Weights of a small GPT-style language model, trained from scratch on English Wikipedia: a smear gate.
Each number is 128 + 24 x the weight over its row's rms, rounded and kept within 0 to 255. Layers, rows and columns count from 0. The size above them is the row's rms in percent of the matrix's.

# layer 10 MLP down (transposed), 896x224, rms 0.12, rows 133-163, columns 112-223
size [ 95  97  98 101  89 102 107 103 101 103  92 102 100 100  93 104 103  99  92 100 100 100  96  92 100  94 106 105  97 101 100]
[[125 167 123  85 114 142 130 135 142 109 151 148 121 157 128 111 107 174 143 147 111 149 131 156 129 123 155 111 121 168 118 124 167 121 104 156 140 132 152 168 137 158 119 103 146 122 111 113 143 127 144 118 133 122 175 122 134 136 155 143 142  89 139 133 149 145 134 100 109 141  75 178 105 147 160 132 123 112 140 139 136 119 136 111 140 120  88 122  98 119 131 147 157 169  70 156 182 120 107 113 124 161 128 143 122  81 157 102 127 180 109 129]
 [127 110 142 127 139  78 165 108 130 141 151  82 159 150  96 189 156 132 107 128 129 141 138 135 133 123 108 178 113 126  97 121 146 159 161 105 118 111  82 131  95 116 160 115 103 135  88  85  88 130 123 117 150 158 168 131 144 152 160 114 105  78  96 153 135 106 126 192 111 114 112 140 131 144 124 116  90 162 139 109 149 117 128 142 111 143 127 126 132 109 149 136 136 155 165 121 110  96 184 125 131 132  99 120 115 161 111 114 124 172  94 102]
 [176 162 101 101  96 148 138 146 140 149  97 114 157 136 112  98  97 155 136 142 135 141 148 152 119 126 101 172 129 102 158 118 162 132  98 124 111 144 136 152 145 121 152 141  91 143 147 189 156 125 148  99 144 109 133 147 148 131 177 148 141 151 153 150  97 115 132 153 127 131 126 167 134 103  80 154 132 154 130 106 148  43 124 114 129  91 125 130  56 130 120 101  95 132 144 113 112 107 178 151 127 106 108 139 146 138 116 135 119  91 161 113]
 [143 149 139 119 120 142  97 123 119 102 107 117 135 135 163 151 128  76 111 199 114 109 136 131 135 137 137 114 117  80 115 140 112 173 113 135 154 174 104 192 117 157 157 102 181 127 111 172  95 139 117 108 103 129 107 134 126 129 142 111 126 148 140 123 140 104 105 127 127 125 127 122 164 132 114  91 145 169 100 112 142  89 126  96 103  95 152 156 182 129 135  97  90 121 156 130  94 158 117 120 109 110 100 151 104 157 125 136 128 135 123 130]
 [138  77  93 152 128 124 183 122 111 114  96 113 105 122 111 114 132 134 108 111 113  98 161 117 127 150 137 130  95 132 148 113 122 136 153 120 132 128 154 134  96 135 176 128 144  89 127 132  82 114 125 126 139 122 151 139 131 135  96 112 154 190 135 140 144 115 177 123 171  88 122 110 113 138 155 129 144  97 148 131 125 100 134 241 128 160 132 132 151 141 115 105 144 161 146 144 109 139 119 133 109 167  94 148 145  90 112 130 113 188 101 146]
 [118 137  97 105 148 138 116 143 165 112  85 153 145 131 143 106 167 132  82 104 114 136 153 124 146 118 162  93 119 124 104 128  76 157  89 177  91 163 134 199 162 130 102 160 130 105 135 134 128 122 129 143 134 139  90 128 133 148 142 102 146 115 106 135 124 128 122 125 100 166 134 129 104 147 164 119 173 138 136 157 139 157 118 104 114 146  95 113 157  98 132 113 139 143 170 107 109 117  88 163 119 119  96 147 121 171 129 156 126  88 111 128]
 [155 133 127 143  93 108 118 119 184 142 140 107 151 129 110 125 135 118 105 168 102  92 136 130 153 101 191 110 149 160 152 140 124  99 102 107 132 145  99 110 126 121 137 177 104 150 143 124 130 142 149 103 119 142 156 122  84 147 110 147 147 111  91 129 117 134 174 111 104 152 138 137 143 141 128 131 161 120 143 152 131 155 157 131 108 114 103 150 100 152 145 106 137 102  92 136 138 161 155 134 135 130 113 110 107  90 115 106 130 110 133 146]
 [108 144 162 116 161 159 124 161 114 123 127 118 137 157  96 119 110 139 164 161 171 158 107 139 148 160 153 111 157  96 120 117 133  95 129 166 140 153 125 141 141  89 118 101 117 158 144 144 119 118  80 144 119 139 131 101 133 154 140 108 112  96 117 159 169 142 132 110 148 147 112 104 137 122  92 103 145  94 127 123 122  97 104 143 155 109 129 107 137  88 191 177 182 117 124 157 129 146 163 111 121 159 118 117 142 126 166 170 151 108 105 126]
 [136  92 134 151 147 139 110 127  69 141 126 131 161 146 155 146 142 133 158 168 145 107 110 153 129 140  92 164 150 150 121  94 142 144  80 125  94 125 123 141 152 146 141  91 120 128 105 136 150 132  94 109 150 139 180 111 151 132 135 129 140 118 130 117 113 120 177 160 124 149 110 151 130 122 142 160  72  98 135 132 117 145 127 108 123 145  61 133 156 140 120 185 141 141 108 107 163 145 147  66 133 134 125 113 154 118 121 126 112  94 118 108]
 [111  66 120 143 128 162 140 146 122 108 127 152 110 124 130 138 142 133 113  87 141 114  90 142 115  94 128 175 125  82 106 128 126  86 107 131 102  72 149 107 125 135 154 110 191 121  81 142 119 125  87 114 112 111 149 178  97 124 120 153 162  87  97 147 153 107 153 145 115  88 131 159 148 125 147 127 117 119 126 151 136 117  80 105 102 109 118 117 139 111 141 182 110 128  61 101 134 180 121 142 113 162 127 172 106  76 138 127  75 133 120 126]
 [ 97 158 119 127 150 108 167 108 134 147 116 156 128 112 110 120 112 101 123 113 131 149 151 104 116 118 139  98 102 143 125 168 121 140 157 133 126 166  77 155 136 119 102 162 113 134 118 138 161 119 143 163 129 100 114 138 133 112  94 102 133 168 101 131 165 141 140 130 131  99 121 141 123 128  99 119 100 100 130 137 154 111 164 127 138 142 100 122 151 152 150 148 110  81 174  96 137 112 127 119 127 175 106  99 104 153 154 152  92 163 122 135]
 [130 124 120 150 129 112 119 144 113 147 122 158 144 109 122 169  81 180 139 109 166 108 134 108 123 127 141 133 170 109  85 144  99 129 137 185  90 115 126 127 100 145 119 152 169 154 119  92 116 170  99  85 160 156 123 111  82 101 164 155 123 106 124 143  85 152 112 105 136 153 159 150 141 115 116  97 125  85 138 142 155 111 121 150 140  97 161 156 124 134 128 173 123 127 112 143 135 116 147 109 132 106 170 142 154 100  90 152 187 116 137 158]
 [146 111 114 132 137 169 156 111  79 125 132 122 129 164 125  99 111 117 100 131 119 124 153  97 134 159 148  96 170 136 152 126 128 112  96 123 105 104 125 141  61 160 131 117 146 113 132 170  78 134 111 127 118 128 164 128 139 149 149 156 170 169 116 121 158 128 143 140 148 111 113 145 135 132 122 159 105 106 148 101 138 123  98 155 144  83 143 145 156 119  90 163 142 137 154 114 170 135 108 156 168 116 112 109 133 134 100 126 137 106  66 147]
 [100 134 129 145  97 119 155 115 131  97 111 137 128 149 151 128 167 128 116 147  97 113 151 132  95 100 120 109  96 147 119 155 128 113  93 130 105 193 130 127 136 111 151 123  55 106 134 160 119 138 164 144 136  77 121  81 112 143 157 130 124 128 167 163 129 112  80 125 132 134 141 138 121 141 105 147 197 121 146 106  66 137 104 113 114 158 157 147 127 138 120  88 114 159 112 118 164 140 119 160 101  84 178 121 107 131 137 144 146 206 118 133]
 [143 100 152 138 140 107 136 141 124 136 144 111  98 122 132 108 131 124 100  69 111 139 148 138 174 102 166  98 129  68  90  94  91 157 128 187 113 120 182 116 139 138  84 118 129 162 114 154 118 133 140 125 135 132 127 103 105 127 120 123 100 114 128 173 123 133 111 144 139 124 100 103 177 127 101 153 121  88 176 107 113 110  91 121 129 132 148 132 152 123 127 115 151 155 139 121 135 139  79 153 119 136 159  91 106 143 126 175 110 166 148 166]
 [126 158 158 155 105  87 114 120 133 108 118 105 135  97 160 136 128 132 130 120 134 112  87 146  75 133 137 107 153 106 146 105 173 182 159 108 126 108 137 128 101 105 134 113 130 116 123 101 125 174 113 128  99 110 138  90  99 110 163 125 150  75 174 150 139  79  87 164 140 128 148 147 143 118 151 137 100 123 155 182 139 135 142 144 133 143  96 126 135 157  84 183 142 124 140 118 124 131  79 107 115 169  89 133 156 165 103 143  93 131 134 101]
 [110 155 155 117 132 148 157 170 186 134 134  90 148 111 115  80 126  71  94 112 133 119 152 108 173 103 141 135 155 144  91 111 131 149 135 121 133 125 130 139 203  74 107 129 103 132 118 102 158 101 184 110 136 126 140 136 152  81 105  90 102 142 110 112 101 144 112 108  94 145 106 119  86 145 118 136 135 145 177 167 144 130 137 104 163 150  95 157 130 123  91 112 138 119  89 116 143 125 117 144 153  96  98 142 136 142  98  91 153 140 132 134]
 [140  85 146 116 118 117 134 112 112 117 163 136 139  91 127 130 144 151 142 147 166 156 152 131 110 154 131 114  93 114 118 138 156 116 199  99 119 132 125 131 145 103 134 101 118 154 141 139 125 151 147 122 166 129 104 103 119 151  97 172 122  91 179 126 124  96 115 125 122 124 161 164 115 128 112 139 128  92 131 145 105 168 101  79 106 120 148 112 118 142  89 144 127 146  83 134 133 117 122 140 119 109 109 146 110  89 185 150  82 140 145 174]
 [150 136 102 146 142 178 113 106 158 166 113 123 161 130 165 133 196 147 126 122 129 140 130 157 123 133 136 114 163 124 152 141 100 119 156 101  32 130 149 174 124 134 112 131 112 100 143  86  97 126 120  85 137 129 121 152 130  93 134 155 157  97 117  99 130 145 103  90 138  77  76 165 134 136 145 137 159 138 101 118 134 151 134 173 136  96 136 128 176 102  73 156 130 133 132  95 119 111 107 153 139 100 131 147  98 138 132 143 135 151 113 163]
 [158 127 130 115 112 127 161 144 119 122 146 114  96 135 141 106 147 154 133 154  86 137 144 156 124 114 143 125 120 122 111  86 145 112 101 139 109 133  79 149 134 172 127 123 112 115 110 133 140 142 117 132 105 113 139 165 131 149 108 155 123  97 120 120  88 128  89 135 103 133 120 109  92 134 109 165 121 180 142 133 170 126 125 133 188  89  67 154 135 157 124 145 161 170 165 150 167 117 103 164 119 147 111 145 124 110 122 135 133 207 151  96]
 [136 149  98 150 123 104 162 149 111 106 164 133 146 128 162 107 134  96 102 144 128 126 128 166 100 133 114 100 116 104 131 168  59 133 141 134 127 140 137 136 124 102 127 142 189 111 155 132 165 134 136 151 114 128 142 122 116 116  95 105 137 143 112 135 103 170 138 118 118 134 157  98 118 139 103 158 133 137 123 147 115  98 115 131 151  99 127 168 162  87 143 161 143 141 150 152 116 151 110 126 155 105 153 147 139 162 143 125 106 118 169 123]
 [142  96 157  99  78 134  99 160 128 152 101 148 147 154 119 101 131 117  62 105 100 126 135 145 112 137 150  76 149 127  98 101 114 135  89 102 128 162 107 179 134 126 176 133 121 132 159 123 138 158 132 144  97 115 103 121 113  90 136  98 100 132 125 127  96 115  85 100 147 117 128 134 126 124 151 177 115 174 141 113 132 144 136 153 134 116 132 141 140 117 126 182 148 112 156 128 136  84 121  91 128 147 139 144 135 125 146 154 135 170 108 138]
 [139 100 154 114 154 129  80  95  98  98  75 161 152 112 129 159 125 126 140 118 153 135 126 156 166 141  96 158 167 117 102 131 141 139 139 147 140 131 111 110 141 151 145 157 115 105 133 118 153 103 120 143  96 112 137 148 142 138  91 111 136  77 139 133 147  96 106 159 114 166 148 166 122 109 168 100 134 144 135 108 163 126 122 148 154  97 118 149 155 134 173 129 117 118 110 132  99 122 114 136 113  92 165 168  89 148 117 115 123 141 100 144]
 [135  71 145 140 191  92 139  84 176 122 113 125  91 140 148 160 117 117 131  95 166 121 134 131  87 138 123 186 116 146 163  86 119 124 143 108 151 105 137 143 137 116 119 123 150 115 143 130 131  92 129 171  95 122 140 127 158 139 137 130 158 156 110 123  79 117 117 123 110 123 134 156 137  90 139 153 133 133  91 109 125 156 137 157 104 124 137 116 107 126 142 131 122 107  81 112 107 138 122 108 133 142 101 159 136 129 135 119 166 155 106 100]
 [ 97  88 133 173 142 128 109 118 120 186 143 119 110 139 112 115 178 127 147 150 102 162 175 121 188 143 124 131  73 145  89 105  97 116 104 160  96 161 180 153  99 107 134 143 171 144 105 160 103 157  94 139 141 142 138 148 121 100 124 128 135 178 128 134 120 146 118 139 100 119  97  92 116 104 123 120  75 160 146 125 136 135 143 114 157 140 154 117 185 110  84 118 130 128 173 122 116 154  99 130 138 108 145 101 140 145  94 137  99  92 117  89]
 [153 145 153 140 115 130 147 110 142 121 121 146 109 125 105 153 107 161 143 130 119 142 112 123 129 155 109 147 117 136 158 126 172 178 146 147 116 165 119 144  94 110 156 136 183 138 116 148 124 104 168 128 152 103 149 139 145 138 164 154 112  83 106 122 135 138 128 107 141 111 117  96 123  73  91 176 143 120 108 134 130  95 132 128 143 141 171 121 109 129 119  89 135 116 108 136 102 103 139 158 106  91 109  82 116  73 141 156 114 133  81 125]
 [107 131 118 160 105 104 171 139 158 155 145 118 142  70 140 135 114 107 144 171 162 141 120  97  71 139 122 158 116 157 117 118 128 124 129 133 125 111 132 119 181 150 120 114 140 113 182 136 150 134 126 148  96 130  86 152 108 129 153  66 107 103 109  81 112 116 158  97 162 114 114 122 132 137 108 148 109 123 159 101 120 146 143 112 101  82 125 142 131 136 133 135 145 130 119 145 143 149 115 176 128 156  78 135 130 127 135  87 145 101 112 154]
 [168 156 136 171 128 131 193 127 157 120 158 125  97  80 117  90 109 152 123 117 127 151 127 130 164 137 149 133 109 161 145 102 134 101 133 157 167  87 111 157 116 117 151 106 107  92 134 141 129 163 103 135 132 110 142 143 168 102 141 151 125 121 114 126 136 120 154 127  96 125 124 100 128 144 142 111 107 127 129 112  99 141 139 118 127 165 142 118 121 148 156 153  72 104 139 122 108 137 155 117 124 146 179 154 147 154 114 126 127 113 120 137]
 [144 144 112 158 104 107 133 131 141 135 151 144 149 103 114 112 158 130 134 161 126 115 132 123 136  97 130 104  99 128  94 117 137 135 119 108  97 153 156 109 134  99 166 127 192  89 175  72 182  96 111 165 108 138 101 126 133 141 138 157 132 105 165  60 111 164 117 109 164 132  88 135 145  97 140 147 132 102 101 182 138 102 121 139 126 154  81 150 132 135 124 115 130 143 104 113 118 143 146 129  71 133 122 110 100 109 124  92 148 102 119  91]
 [123 103 128  91 106 133 106 138 110 128 124 143 135 108 103 112 153 161 122 148 122 182 122 124 140 142 111 138  77 105 160  85 150 126 124 123 162 101 137 171 166  90 112 137 107 109 146 163 143 144 157  99 149 130 131 156 101 146 164 197 116 117 153 111  83 143 117 123  85 159 146 153 105 114 135 138 117 105 122 131 149 151  95 113 116 140 132 109 150 167  97 152 123 137  93 105  98  93 140 135 153 124 147 123 136 105  97 146 115 121  86 123]
 [141 130 134 130 134 165 141 115 168 117 179  87  91 157 164 135 129 165 140 108 128 128 124  72 114 145 119 131 129 137 132 124 157 111 168  93 146  89 114  80  88 128 107 166 135 145 103 126 153 136 152 147 127  99 142 156 150 131 126 108 113 114 141 123 129 131 136 111 109 109  97 134 134 138 129  81 106  94 148 102  84 103 122 100 159 100 112 154 138 130  88 154 128 122 137 127 148 137 173 171 138 152  92 131 124 133 126  77 124  82 128 141]]
# layer 10 MLP up, 896x224, rms 0.245, rows 134-164, columns 112-223
size [ 97 101  97  86 104 108  97  95  92  86 100  98  96  99 103 102  98  92 100 105  99  97  87 102  99 109 106  92 106  99 102]
[[111 159 131 158 106 155 183 107 174 163 149 166 128 150 128 142  94 127 121 163 109 156 111 122 140 128 128 132 122 109 108 111 107 136 167 132 126 119 117 161 113  97 112 115 131 175 104 129 105 164 136 141 131 107 121 108 142 135 102 103  83 114 116 120 107 144  91 190 123 129 125  91 117 157  90 132 146 174 140 142 116  93 152 127 120 160 113 159 133 141 149 152 127 106 149 131 136  93 103 117 138 117 151 110 128 117 125 134  81 142 144 144]
 [130 153 116 192 145  82  78 156 161 129 140 174 134 131 140 134 121 172 120 174  86 124 101 116 111 136 125 145 119 101 144 104 144 108 101 126 126 120 153 120 116 133 119 184 107 150  85 142 130 109 122 141 139 126 128  90 132 184  93 135  95 147  88 144 131 135 111 137 134 135 132 137 138 161 133 140 114  91  91 156 116  91 102  94 127 134 122 144 102 143 184 145  93 153 158 188 132 143 131 101 131 140 153 134 119 117 112 150 148 132 157 146]
 [147 106 138 126  88 125 132 126 122 138 122 100  90 127 138 138 142  76 101 149 161 131 123 135 135 126 137 153 101 105 130 139 122 105  97 129 157 116 136 105 118 137 134 105 104 133 147 164 144 168 126 145 133 114 126 125 178 146 143 118 143 114 108  87 167 122 184 143 137 157 133 105 133 140  91 121  98 154 161 136 146 136 117  96 121 169  98 154 143 112 156 131  94 117 147 148  87 147 127 122 143 146 102 116  91 135 127 117  87 124 124  87]
 [133 120 106 102 115 117  87 143 114 151 113 123 125 135 148  79 120 133 158 147 151 129 144 110 142 145 135 142 146 140 172 127 110  96 135 160 131 125 154 102 102 112 115 148 135 146 126 117 132  86 129 118 116 122 111 129  65 121 120 151 151 107 121 134 151 148 115 133 169 126 167 123 141 140 129 135 183 119 115 133 130  88 145 137 135  93 151 116 133 121 127  90 113 104 155 157 133 107 112 138 116 149 150 132 153 134 129  84 115 112  99 173]
 [147 175 127 112 109 125 133 115 103 143 139 140 139  95 170 128 141 168 132 120 115 127 132 132 103 111 153  86 123 124 128 168 134 112 127  96 155 165 109 121 131 151 140 150 127 128 113 124 143 100 126 106 103 120 125 160 103  96 126 104 165 144 131 147 154 124 109 126 149 207 132 207 116 181 196  99 127 116 117 173 113 151 152 158 130 152 103 107 161  96 136 125 113 128 144  75 126 118 135 151 166 148 117 121 174 109 115 153 118 122 114 143]
 [130 120  80 127 152 140 140 157  97 130 131 137 135 117 149 144 112 147 100 121 113 175 137  78 100 107  97 116 143 133 130 143 142 108 102 132 138 126 122  67 148 112 107 121  98 156 131 126 161 142 163 125  64 187 119 155 143  84 146 163 165  95 134 128 128 150 156 128 165  97 154 124 120 126 136 135 149 126 142 172 149 135 118 120  95 107  87 125 127 157 147 175 116 135 111 126 114 144  97 127 141 122 128 106  96 104 168 101 152 115 138 121]
 [103 141 146 108 143  84 112 147  59 156 107 169 129 158 116 141  92 113  93 151  96 128 124 136 138 137 135 117 119 101 119  95 153 145 117 157 154  87 116 127 130 135 124 127 137 123 137 133 123 150 133 150 138 110 177 148 128  84  83 171 127 152 126  92 166 119  99 116  81 126 142  71 159 148 146 119 180 134 164 123 131 125 132 118 120 147 142 117 109 119 118 159 147 127 157 150 137 109 115 155 127 143 163 161 106 136 136 149  86  70 115 164]
 [105 139 107 132 135 179 138  93 120 133 123 151 163 147 138 114 132 146  98 180  91 146 134 139 126 107 134 145 116 107 117 143 128  78 117 137 104 116 128 164 108 158 123 117 133 123 107 119 138 132 173  94 129  98 147 101 105 169 112 137 116 132 151 106 132 137 127 126 145  95 113  79  89 109  72 143 132 111  82 153 138  91 145 109 119 152 157 100 145 166 143 154 126  89 135  95 145 111 107 109 121 159 145 138 143 136 138 121  68 156 148 112]
 [102  74 106  54 126 134 139 149 110 106 184 113 114 141 129 155 167 160 114 132 137 129 134 137 118 115 111 139 113  95 150 144 146 102 117 110 109 157 128 136 122 107 145 106 115 112 156 140 174 127  90 115 131  88 148 121 140 117 112  92 125 128 100 140 127 137 133 124 100  79 121 136 177 169 134  80 111 132 117 132 125 128  94 131  94 107 148 104 150  93 128 140 125  97 132 191 138 153 121 135 112 122  96 142 183  84 130 114 131 113 152 134]
 [117 159 135 141 102 107 144 177 102 102 149  73 101 134 142 150 133 146 118 149 111 161 127 119 142 129 123 110  89 166 105 126 124  78 118 111 108  97  86 151  92 119 104 151 155 152 120 109  95 107 105 110 137 179 149 148  92 150 131 155 124 119  87  70 129 158 121 101  97 199 160 132 127 126 114 120 134 113 135 153 125 139 113 190 117 131 134 101 110  90 124 129 133 109 165 140 135 181 141 127 110 112 148 114 111 146 135 165 130 117 153 164]
 [ 79 140 115 126 126 129 128 111 135 115 154 153  93 135 113 115 159 162 140 149 138 107 125 145 155 170 108 170 187 110 161 145 114 118 147 107 140  94 198 132 131  96 149 127  96 123 117 113 154  94 120 119 128 131 173 124 146 130 121 137 126 105 166  80 119 125 115 144 147 106 131 127  82  69 109  94 102 103 115  89 143 110 136 151 155 105 147 112 119  94 101 119 101  96 133 133 150  53 135 101 110 101  98 144  84 151 137 164 141 128 126 158]
 [121 161 115 115 121 114 200 180 109 132 127 128 129 117 151 107 130 164  77 135 150 158 126  91 122 113 103  76 132 151 127  78 148 137 148 139 114 120 174  90 110 122 145 142 125 110 135 146 135 104 108 115 133  84 144 177 151 144 133 149 109 125 108 141 140 151 153 118 169 120 154  90 120 155 152 161 144 125 155 166 131 116 118 143 158 141 172 148 135 109 134 114 123 109 187 161 101 113 131 105 109 146 141 134 139 146 129 132  94 118 146  80]
 [131 158 112 153 132 114 120 104 144 132 149 124  97 156 119 110 144 105  78 110 114 128  85 113 129  96  98 150 110  89  95 110 100 111 102 104 143 154 109 155  87 127 125 104  91 176 131 114 117 102 130 172 161 107 157 129 138  91 119 142 167 105 113 129 151  92 132 104 133 135 113  99 120 158 158 142 113 122 154 112 156 138 121 142 116  91  67 148 187 154 102 167 132 152 138 152 143 135 146  96 123 149 161 109 108 125  52 141 132 150 129 105]
 [158  65 123 134  95 140 123 127 137 141 127 137  96 136 126  97 140 117 117 119  97 129 160 146 157  90 114 110  94 144 142 149  91 133 105 115 129 123 124  92 101 111 117 157 108 167 142 118 147 137 101 137 125 122 132 107 122 113 137 100 133 114 172 110 151 134 138 103 191 164 121 142 140 171 110 145 113  93 135 100 155 135  97 121 126 117 123  97 158  93 107 125 139 133 138 166 123 123 123 168 131 117 156 144  94 156  94 139 124 137 141 144]
 [ 93 142 138 100 110  96  69 114 132 110 155 112  94 108 166 120 157 124 138  83 127 137  98 154 135  93 105 129 108 101 155 166 140 165 162 130 161 109 107 151 104 147  90 155 137 110 162 139 117 148 139 162 140 140 136  57 128  87 127 137  85 137 101 110 143  96 113 140 136 138 130 146  80  88 118 171 102  79 161 103 113 136 144 127 146 117 123 141 125 153 149 189 127 123 126 118 123 135 120 154 137 154 159 151 141 130 156 144 148 134 125  84]
 [ 72 163 149 114  98 128 118  98 158 154 139 126 185  99 119  99 119 124  94 124 135 119 134 118 135 132 154 145 167 100 156 119 117 113 139 146 128 130 126 124 129 130 135 118 151 103  86 120 137 124 155 194 143 114  94 131 112 176 119 103 137 145 117 147 123 156 118  98 115 160  81 108 170 164 117  99 121  69 139 136 160 124 183  67 107 142 124 125 128 112 119 124 109 122 114 100 164 131 132 149 125 130 109 138 139 111 123 102 144 140 150 108]
 [108 151 123 134 137 161 108 144 143 138 168 135 105 116 164 118 108  84 142  96 143 146 102 118 128 123 129 127 133 120 173 174 134 141 116 122 109 140 147 138  79 140 134 117  95  95  86 106 121 157 130 116 156 140 145 109 110 125 185 114 121 117 106 144 128 136 131  98 157 113  95 119 137  81 182 123 156 125  94 139 139 117 110  78 147 109 168 164 132 163 139 112 129 123  86 161 182 123 164 125 100  94 149 122 162 130 152 132 163 144 102 128]
 [107 122 166 149 170 142 121 134 133 141 119 122  90 109 100 116 163 150  63 106 115 155 135 102 103 112 119 128 177 178 128 134 169 105 147 101 113 122 125 140 125 100 106 133 147  78 119 146 144 130 148 182 119 144 174  81 113 115 114 128 160 109 148 156 115 146 152 114 106 114 102 160 142 111 109 114 123 147 128 142 118 145 118 133 147 109 132 148 125 141 115 111 105 109 106 153  81 112 161 111 157 118 105  70 161 145 119 138 134 113 109 121]
 [106 143 134  89 150 150 107  93 131 122 141 132 110 123  60 147 112 113 136 130 140 118 159 108 133 150 144 117 123 132 150 176 113 140 129 113 139 156  94 113 111 139 117 147 115 112 109 116 135 110 124 148 112  88 161 108 132 121  95 104 165 134 113 127 149 134 126 135 172 146 109 135  91 125  98 120 116 149 128 160 101 145 153  92 143 146 125 142 124 176 131 149 152  99 137 130 121  87 124 167 125 139 136 155 163  98 141 132 142 132 127 116]
 [ 97 130 135 130 139 146 145 152 141 176 107 112 119  96  75 116 132 151 143 149 127 160 143 119 108 107  81 162 151 146 140 120  97 122 152 147  94 149 122  91 158 177 155 124 108  90 133 127  94 106 120  95 121 129 126 104 127 146 157 118 160 124 175  96 138 177 103 119 138 136 169 105  89 118 138 139 122 126 113  91 128 143 140 102 137 119 144  97 121 103 170 129 124 116 154  94 116 126 128 144 105 142  97 130 132 130 110 165 109 105 153  78]
 [123 100 116 125 122 131 152 113 100 165 123 105 121 134 133 134 124 138 118 144 119 119  98 155  96 150 104 120 161 148 113 169 126  85  90 123  82 161  92 130 113 121  82 104 102 134 105 127 158 169 116 131 153 125 132 159 147 133 107 143 136 132 121 172 164  79 116  99 168 112 127 129 109 138 112 103 103 154 142 140 138 123 152 160  82 132 159 121 107 142 113 148 119 118 119 100 152 105 142 157  81 145  78 149 203  93 137 105 131 158 188 177]
 [143  89 136 128 158 134 114 134 130  96 106 139 140  87 151 169 124 181  98  80 126 156 134  74 127 157 119 147 154  70 140 103 122  99 107 115 131 138  84 120 150 122 123 122 121 143 118 110 124 100 115  94 121 161 171 143 111 123 114  87 108 123 121 146 144 154 139 118  99 125 143 168 119 117 201 134 146 192 107 146 154 178 122 164 133 114 136 153 131 150 133 152  73 104 108 153 134  97 112  54 138 100 125 121 147 111 114 113 126 158 105 129]
 [160 121 111 148 122  69 132 174 107 141 127 148 121 123 126 120 129 104 126 122  95 109 104 148 126 121 137  73 100 125 145 141  89 105 130 124 118 132 127 121 111 142 137 144 121 130 128 108 137  98 112  94  92 141 126 109 196 167 127 101 128 136 128 134 106  99 169 145 100 180 111 194 139 160 124 102 142 139  83 140 131 159  88 149  99 130 149 155 128 133 203  98 117 140 118  82 131 139  99 131 117  98 100 139 120 104 142 149 116 145 108 118]
 [139 155 145 163 112 160 133 130  87 116 137 127 119 109 143 116  99 120 166 138 156 157  88 153 149 122 136 128 111 131 119 123 124 112  85 160 105 112 130 152 130 110 114 153 119 143 105 163 140 142 115 122 119 169 120 110 123 113 167 173 141 134 131 124 156 138 125 103 108 153 108 143  80 104 149  86 109 155 166 143 130 109 129 134 129  85 142 133  99 160 146 166 143  97 125 101 147 155 112 125 118  94 117 107 138 162 155 126 156 134 152 100]
 [126 148  94 171 159 138 159  83  95 132 152 148 190 132  83  96 112 134 105 145 112  99 114 170  97  95 108 104 110 109 146 126 107 125 109 127 104 147 110 133 129 102 106 133 123 185 114 138 155  99 100 122 146 139 105 172 128  80 138 164 118 114 137 142  97 102 113 141 136 139 132  95 154  87 121 147 105 103 128 155 103 136 150 132 129 146 117 125 111  88 110 140 120 130 140 147 144 123 139 122 128 139 137 144 119  95 183 164 136 157 141 119]
 [154 126 151 143 124  93 150 109 141 149  94 138 114 126 126 145 146 109  84 156 106 118 129 103 116 153 147 121 155 154 101 137 126 166 119 147 123 105 134 139 113 114 107 102 148  83 148 116 167 125 129 139 110 149 132 153  79 131 124 137 133 144 126 147 105 149 152  95 112 123 135  56 157 139 114 117 143 173 113  93 121  94 110 102 145 114  82 136 137 153 133 106 132 127  84 178 148 136 166 127 159 121 126 140 114  86 118  78 116 126 115 157]
 [101 143 131 156 121 188 107 125  77 131 155 145 144 120 124 153 101 136 151 145 166 169 158 112 193 140 149  79 137  91 126  92 122 110 120 130  98  95 132 121 118 116 102  96 103 130 154 130 142 117 114 131 114 103 131 138 130 118 154 120 123 123 146 124 112 166 131 159 125 133 149 145 117 127 154 169 118 124 147 135  84  96 114 115 144 145 100 122 144 161 147 203  74 126 137  94 128 114 113 130 122 109 118 174 140 163 116 138 156 143 139 147]
 [144 134 127 131 137 114  85  52 118 135 126 149 114 126 130 114  57  72 129 127 103 124 122 119 125 107 162 123 100 115 141 133 117 106 149 110  82 153 167 115  85  88 111 120 136 123 158  77 141 121 111 145 122 158  95 134 125 161 128 114 128 120 129  72 176 141 135 131 160  91 115 127 116 143 136 123 124 116 137 129 120 127  95 146 144 139 133 138 156 132 104 130 136 137 148 138  86 124 153 134 104 139 106 112 160 104 106 100 164 112 133 166]
 [103  88 137 123 157 156 123 126 154 102  97 124 162 137  81 135 136 118 128 100 137 136 139  97 120 101 166 148 107 133 155 146 140  88 144 140 156 143 111 154 134 110 102 191 135  90  92 127 154 134  82 138 114 131 153 118  97 113 166 123 125 111  89 153  98 158 140 109 134 127 135 147 109 124 140 156 186  79  79 144  97 122 109 103 130 124 133 103 165 183 125 148 116 145 112 132 157  86  94  81 133 127 158 120 142 165 138  90 122 163 143 109]
 [163 105 129  82 105 126 146 123 109 144 134 120 142 145  94 125 118  47 147 157 126 143 146 128 137 114 157 145 108 107 132 104 147 118 109 138 124 157 148 148 123  50 140 147 101 151 135 124 133 140 107 118 127 152 159 119 159 161  80 120 146 127  74  96 131 148 145 104 139 165 170  85 114 106 134  97 132 122  93 113  83 137 122 143 113 104 103  89 141 135  85 148 128 167 122 155 136 115 144 145  83 160 120 163 146 109  95  96 103 123 120 126]
 [122 143 135 111 127  97 124 139  95 147 153 139 116  83 103  94 177 131 114 124 152 105 148 103 101 138 112 124 149 141 109 144 132 120 160  93 171 120 123 121 113 142 138 112 129  66 129 139 183 119 115 138 115 100 148 168 158 112 118 127  84 127 129 159 106 137 125  81 110 159  63 115 136 137 114  94 144 138 182 169 120 173 107 132 104  84 130 131 105 117 126 145 103 130 125 128 119 127 115 118 118 121  68 105 152 147 154 164 171 141 135 146]]